Weights of a small GPT-style language model, trained from scratch on English Wikipedia.
Size: 11 layers, width 576, 7 heads of 64, MLP 1536 GeGLU, vocabulary 8192, 85.2M parameters.
Training: 799M tokens, 6223 steps.
Each number is 500 + 40 x the weight over its row's rms, rounded and kept within 0 to 999. Layers, rows and columns count from 0. Numbers have three digits each. The size before them is the row's rms in percent of the matrix's.

# v: layer 8 attention value, 448x576, rms 0.0479, rows 117-127, columns 320-383
# o: layer 8 attention output (transposed), 448x576, rms 0.0435, rows 117-127, columns 320-383
# q: layer 8 attention query, 448x576, rms 0.0474, rows 128-163, columns 320-383
# k: layer 8 attention key, 448x576, rms 0.0481, rows 128-162, columns 320-383
v117 102:540542439506468494445548551603452488530505511456514500514440470456539519558508525480464458531518434564473465528489467483494520527511498543436467523464510440529550517491467494528513520423461561
o117 103:498546388561532511457515497501480505459534538424508509490492486485593550563525554567472459518485406475571562463572493459528477385560487477509426515542527466536458528576484499523531475489467577
v118 107:538515435436489509487433436502465532455491525512551465486524555581491462474462454548469478513453517510460550459493431475478502470568575509500515489540493492581454522478470490521526468445508489
o118 105:540477455500605512505474420590504516438394548512486498427476487507426563479473485507490500548521430506457495494443503506509532462447455517449530489471504488501508516546494462504486453543475528
v119 112:510522490523526359532558537500512561494545584507518472447448509464486550539435534520557513463584439488480502444503513471488506465458546504553537610485467468505499496558546535538497517571462475
o119 107:557497475480490486529519477497478474515512501482536502462474463503489538508542505493550488523510500463463497457502517465427544584467516523494533501488487500517489492515510556486461492552490544
v120 095:516515506505546438547479470512520441459486503514469557429495497480528514541508511456520459420527550455501556454564489448444498507448524538526515444515482501510510465530456442448501580492574491
o120 095:449538561470473439515550533549531528474472510486492555505462473508446510504470448460495439465547541507543534546557508480480466537526500562518440506512419493471525507466422523529491536480533536
v121 105:551516504492462487474542546497521488504532526484428527461533541539446519632580530492456531536490480521546521543514506476482473472528483526517502513466522420512537471441457498487459540520528574
o121 104:570480533552449476508493535478541519530731543459475484479519478494470481545511576455462475455497459579554491525465501511514497498459539483526514525521470486502486501522493485472503526454512522
v122 109:576505537489504550517503469520496476609537480564493455525472558477530495480433489450544493456468460455467472559503466526517531463528450463487410486494470574455419529496544523514498526557508532
o122 108:540476522507517532521456507516529441581523530433554524486481545538497477447433486426519556482476546501499477517551561447545562447534398486483492511516488513500518527455522534560566454504495486
v123 109:532517474550533486520489539380493483420504517551515545455502469502502504475471510502527460492503559584494505609518505545530521546473452514515544474525505523501478531519515527474508509502495491
o123 107:460501458485564565492537483476501462541526479450493503544478471499494457473528545440506461519497465521489483555497476507565477544533527485492544470457468517505513470528534491496576479483480456
v124 099:501498502460466497503494510440505537541516541488502453460410480517522496513533486491548534529543524550412476503536496536549501492495402455568427444486481517463435555505548483480558459531496409
o124 103:452499504434492557485531475477471491532473553553519477453488514510498475484489488505521523474519585499421558514507558559510469437520447468558549472549489513509495553473526483495488533509501464
v125 105:471423423494480461483458494530493555503512481397484483497504449520505496500505503418470529537471456487520481504514524477515499494471454501482493442496391489523517419494487498470494534470479506
o125 106:495458443531428441514529525502533525455533522477441535429574506533512489513501468469444505503474496462597455491454496490510472498511474520515482479513438429522481471492510509504502528477531461
v126 105:514556579536535482558514436419457447482482515481452487466558526416453572595467534500520469517507474588536542476451529508457442515457516560564455439561528459514440549508493422522477495534547615
o126 101:521483542516485481527493468479491556484538494386470523511536459435485495520469534459495494512489479479514516515509559463483477555538573528585497465587493453460468561531538506504538503464534525
v127 108:546486554479475524466562537527490447438471517457571463496609509478468547498417512500453511551575425473466449515436472443492537551525432470528483458549508514514537559476482476500457476516512440
o127 108:543471507510480512517431463488451501540555532476473482517529513482466476525493519520525507564549518480514478506450495520459481512476518503436465409497565446577521549511421511501471493460458533
q128 090:534398445542593513500462466500447536551503497435528571449503517521490479529531491530505477509479534461514501458476506527520502500500442471494491479468484460492445584548484457406501607483524520
k128 099:523605520479422490423459464467508533468524487489524462443486507478584479506528531506536482527544446458495544479535502507495547472550523492490485530509479508445487471409512508501510506503522514
q129 097:480416555495599480454538464370505496488456535478466545526492505469403487506512511534577457495446535500441483454502562528424471503514468488522508497536586505493510512506503517478540503530453528
k129 085:508441495461530551517534464494475500476453466402509531440482546412542470482448476491577529473489521443460474396501519560359513476533474517524544457505485481532492510508523557467449451537459515
q130 094:527452531605583493441467499456518515475514523485489557561492522531491501492485491543563522484486515498508500489495454452460408535504434530482395466508506485499425586473467469506502592500503500
k130 087:558535515467543469464474411510469521527536430442501491428526459519505555562602511511546543507490491539514529449534501508476522470543554441456491508384563540518506523528496533448453517516383531
q131 087:495396477482554502481469512508560442433434504523451540486484569457473448521514481557515528551564536535501495475570527513507443468530529458521508396555610504548519461506462543462501487497497493
k131 091:523404488504550499550532487427487510541470473485575493505458449508523460480520477505501479514488453481545502429532531456448423385518444476456488475500462553528497505553538496501468499468430555
q132 086:406450516523488514500471484525499504546513572578540557548464480604487522500505559526466492459462497530477505542472556491499512513507419490455505513474475509529498467444588525515500519465598505
k132 080:471486511498505531486515462510483528504497513520515506520518500576439536534571520482490524549526444480502559511522501484448493464564527555459532515415506547479566463504484518526505552522515532
q133 092:550482563536572502455506520547530516511502537497472560486477562487468441488488482480536520541503518525478520533466531468500391546484488556476456516511489395502456526465502525562539529560573510
k133 090:513403484427536523489518499481485494542498561516531548470445545505488506496560509425511467543520492508461474494543432499445475508415445511508482517467485518477438476541548545502495507555434523
q134 098:490513484442532476591508482451449507454522422471471456483554514488511476535528485448498483508505522435486614458543565532448519487471516516525520463491509501604488515562501455512446520482537523
k134 099:460558564509484447561476522465553497457529487519402465569499465554554461521512539597472512463558534534564509490463586475556529473539483521552577521518505438505548534440561413540444518478494483
q135 086:554493425528462500546506503448474468462508484532468531524503578544493545526515537429468545439515508472497472523556502473554527494490493416526466459515422513526563507540446460486356469422426501
k135 077:573550456539439470490454554498517472468470573566424552521499581519443502534488528488442494511559502420460503549592524503557481488545480549464449556572484563472515545517496468488501449427525533
q136 085:505545523479578531521446475507502489509528517478547458448488481473497451497464526529484482581542512524532572494484565545485434381588554458516524482470519537561448478519524479484541548554524492
k136 082:475564529532489503594524466482459516515515490506474501557517573586552478466545499524505517407535562528538523464435535448507498466569484567509520553418502487495559503510534392521486555471568458
q137 104:536502436441468545586561491469469458528547453478531461445489545485474452492494510482474530481531484483499597519565465574418535436538530498495494469477525531537513539571468509426507529501523450
k137 098:524627488547424501542473527525553517453522477532427513561463523493483464517454468558500485494568481559499541556554532441517483465559518511493458523463483545481488514434505473521494512444498493
q138 085:491476472526458472545517559510539504531507436501485529480517546490445555600506512484445484450524473458483439504525551449432484558471459512577471496525525512456546510470507533505466471465528509
k138 091:460440481453563523420433509485490509534482499467496434394507491439467547602513449473489523564498469524442507525453390525418511511463524517484520483557498497462510475492500594499492567604483549
q139 108:454531572549500446459461555553563482532421522485492534537504523464492531504500493434518500462471535462588416475440506429554467593438501520487482521523477508440459505441578508540504482533509537
k139 093:518435493421570504484515488518483477545455491471507515395534504459482510526453538430534517528459530445495500488491416478468523525419522459472489515519491481517474497570556561441549468579542537
q140 111:460456532529535454440455535546532451495437508515516567467499445486498516518545573518519480481452509476505413442505504455484439582458461499476500524487487495415505525448524509534523502532569531
k140 079:459472498481538518494501459477468506546473506524528478444469499490530472489453627564563494513467537447501474441497463530511529529361509466482515518508528451478443528543518537445512502543506524
q141 097:465464491470491491502483429442469489474504500463465475493455491523577482456485484501561519590469492515484505437488409542542507438514494491478518534501536528563493468545508443468531483516503453
k141 123:500583493555462465559499530504512503444556470525502561545506457580511499446485462522532481455536504477493478517528641411508518435517448454522492483456454505495587517486529409546477492454474508
q142 091:499510495506478547477462483458505455535474565537556486487461495538525485475510530476543537496441505492524475480463416551537469470538477483462530461493489528516446502511461467504561446565569417
k142 126:486595501579439487580500512482523461437573502537515547507502488546501524475545507512471475429533520508523430575548604443512502451538471482487507467487473519554528526507523491603482513493471482
q143 115:511516469484483543537510479441454550449502475512454439533465539539513457421502488496562522521514488517521528480504509555522590468535517503526504485486479518535465496532471489492470488458441417
k143 083:492581563584531494589546551448560516452464484497486531520492497508480505473557444519491473479504501488481492527531619495480509500631511525499483472494453536495516504498527483579489515428504460
q144 118:486556458467506554538517459453467533507491499509470438543441533571522510461508467528526496516493485514520569497570471539476586411565489510519501512477519520509444514508511470519474476431499437
k144 079:521529522552505576580525571445490483439482483540497582544469509523451530466505441500449457515474496580496492559483522461493539466697426482482484486451497524498471531537475490581455491452493511
q145 095:522519495503487458538610547500471554482508418527492456553511459483454527516494535552541479479571500518474468511512567478509555504433522506557477487541489478471524482440483530540475555485409507
k145 128:522437474403545532438520460495489529560450500495493416432486485489498466508490531497516531561475480481466548456452339555491492514445495499503510512516528491498495428499487522414521479530556491
q146 105:564524526538522466481560549525487582446531437493492505534521518490455532535488505556444482424576439488437491566527574458523566501439484480561411485535490485491510526499515541501462528494433540
k146 120:520453461415529494402519443511480540542491495495503418437495511504517462518473499517495496501456471442459529471433409532546486555400524473506495522526511473506487521539511541403539480523535504
q147 107:510503506506505465567534553553479506507457517487541566471536521467486516558525569485507525457479464485508442526453507436480476535429458514491504471513471493537508476498535472507521571529494537
k147 097:438444451474498493498448492488441509593470511441483435463507529485520488564486573497554544513474483494469524483485388538500540540366491501503488492509529536547464459472515490370542479553494513
q148 095:530444530497429520539521482457534455532521553497554549444467507557488484448517571466489581546456527481514508476515406570497449513551534503440533526492537518558550498533476487460536500460520473
k148 108:499521489539464440632553578473529539485522459505523561509489428454505527512551477556537455457486476483529503482535616481472500488573452524521539507433535507469559493506515475645445521497413466
q149 097:536547414465524447402502487496508504510526498475467453533490572468579492432498448452484450492494484481502512444521465563520508434545543496548528493473441531557463518444492440560488467522580437
k149 089:535583467573502507489509518482526461465460493467505533528493564503496512420512438462523504469510492506495477529538548518517490472659493522538506443411473591493522563448461492533493469478543446
q150 091:539570433454482459417479518546539510511402520507537457400528454492485547521487408507472484528421519453551490465471542521525457526556521552450521461464528519486541462563509476475486461555572458
k150 116:405584480525432469604510522522540493485478490499483545502481514528528533513495437453439512566532536490531498516510511497452490437675461492457551486454505514487502537495471500549456507507494484
q151 099:511531465481434559488464448503504493510376577480515440480463505549522499513525417477529534486464474475503546420586447555443506459612506515532536523442489498566485474473495490501465485513512433
k151 088:475531535526502536589528526453513473473502510507538560513499458545429577457470495506447483435509503513520513505580587427431533477679520528510527437497480530497468545540483500577476486465387463
q152 096:502517463520529409524523527549564496550546494587526564456539480533474510514521518466493448449563504519453556581468487464503526508482509495517495526542569485435489481470479543531535515530386455
k152 094:508477477474488502460501469577486493534489535501462548466518526466537475493470474523524509545491491523443471487432418599504522548407522547536497549513576501507478517477491529502489457539581534
q153 096:515499498469526463437477570509506529501519511483498456462548534432514464482480528534480532484508471486535437501468486489500472490488535521480469537518423457526460437428507478445443507539460487
k153 098:521467505562464474490526517532512551513462455516537517487507476479500458470487473528536480490551533553533514527526457525537456484501508516559429399534490503516443529512458477500531500521525516
q154 094:496492536536521466505472466495528504508497454465497548564432466410487506572457433533464459472576452519507529539479568475539492504446511519522509477521467517450438520462541425514513507530538563
k154 100:517527493483516435443454450450458498540463477457468422523434552460490498555471430539440488529498531455436567595488459536520516433491477585491560529520506489475466476421478505461571502505542487
q155 095:551486563509500409458516498494423522541507439439467476530461471500517508586551469527462514478507474535516465452520519528587523574499521511510551527516453428538450498498475494482493486534466602
k155 090:535578458526481468484455461547531527515472475477476438527454530467447474511515492547552494570532526497479502407584484422555521507401513578526471508571556472529469512529490522479511507558590550
q156 102:440527496515562579446493514460506493504445559515484524454477467495478535460528415562491463595495501472408537494455548460476464514548466477482467511479488542528443574466462461449523500524524512
k156 102:517537529557468445498533520483510453526535501503497528500420482511462498509495466552409513523549524488588453511449540524507503450509578589421491448520466436510517493485430511586551518517464513
q157 100:448528469560530434619524434483571511524452525542568535450466538507453498511529455446495496552518512516494482501451513511528467540510520561490475497484527609505501531465485463522539539561546491
k157 095:505526472537507511494506515471425441498442507487543547570596426526458444561585449460505495479467530447518537486434481505453444522482516553442607494501518443465463512396503471544492538575575566
q158 092:411497467505468505512538517534457542504488350498478509562545525483492548553496475466440458506549530552475508428510570512461502470447497476594510459526465442496508480529512526499506499507474585
k158 094:465506483490459430461447521461477547527489471469494453512520569466480471492464482578482544628534521451501565481433437485557516488458512483517544461586491461488462477450499536422531557527598554
q159 090:524450501471460451471513545572469505469511405547489469528532470532509586551577495571507479533514499484481493450424535482538535538480517496486482554486520459506503515530501487558502476458460591
k159 085:556452478480470511477475471553601489506487501491503420418493545487528465482497500529495511608515552469469534485441428489492481509434521529529495543487596501540473461482497555464531464494618544
q160 094:460436486478543508521550497464567524523505603470441487503506547501522424468467490455543521550444584579549447521496447554499462467590523476491430481515518610520500496540504550467502502495486485
k160 092:493509516530457546571524544434452508483476455481428530590479489501555538482507496532463487470473495509508501494500526526458573456608514518501470454489508497509500517553508466514462474537366473
q161 096:541513508502540455473484438434529412524557587531443507473572480504488478433510538471479507602538471449493467490513438507473383470522481504485505486504517530523533444539452572455539515497435485
k161 092:516570480481490528544427468472406563472531424507474537477504449520439537481541555462466435445552482525507502554541578538568476507500438534466442492447441546509565556591531490543477497456430508
q162 097:600518519494439494422468489550523491533503537464520527502482523547528501565488524506457516489495576507457585535460473519575451582509478527476522500461511558490489543475572512485462485483533525
k162 091:523530525492523511507501500483462500430598491514458548515512519522473523492479560467550484431518498460432577496555558540555530537447498512433495489514467492503505563489500529539443497468435540
q163 103:487498442525522456578514511393531375539418499495481566463487549547439462483533513468511515481546479504458480517562475501431517495537451523528545506477464557545543538462419500501510527530476480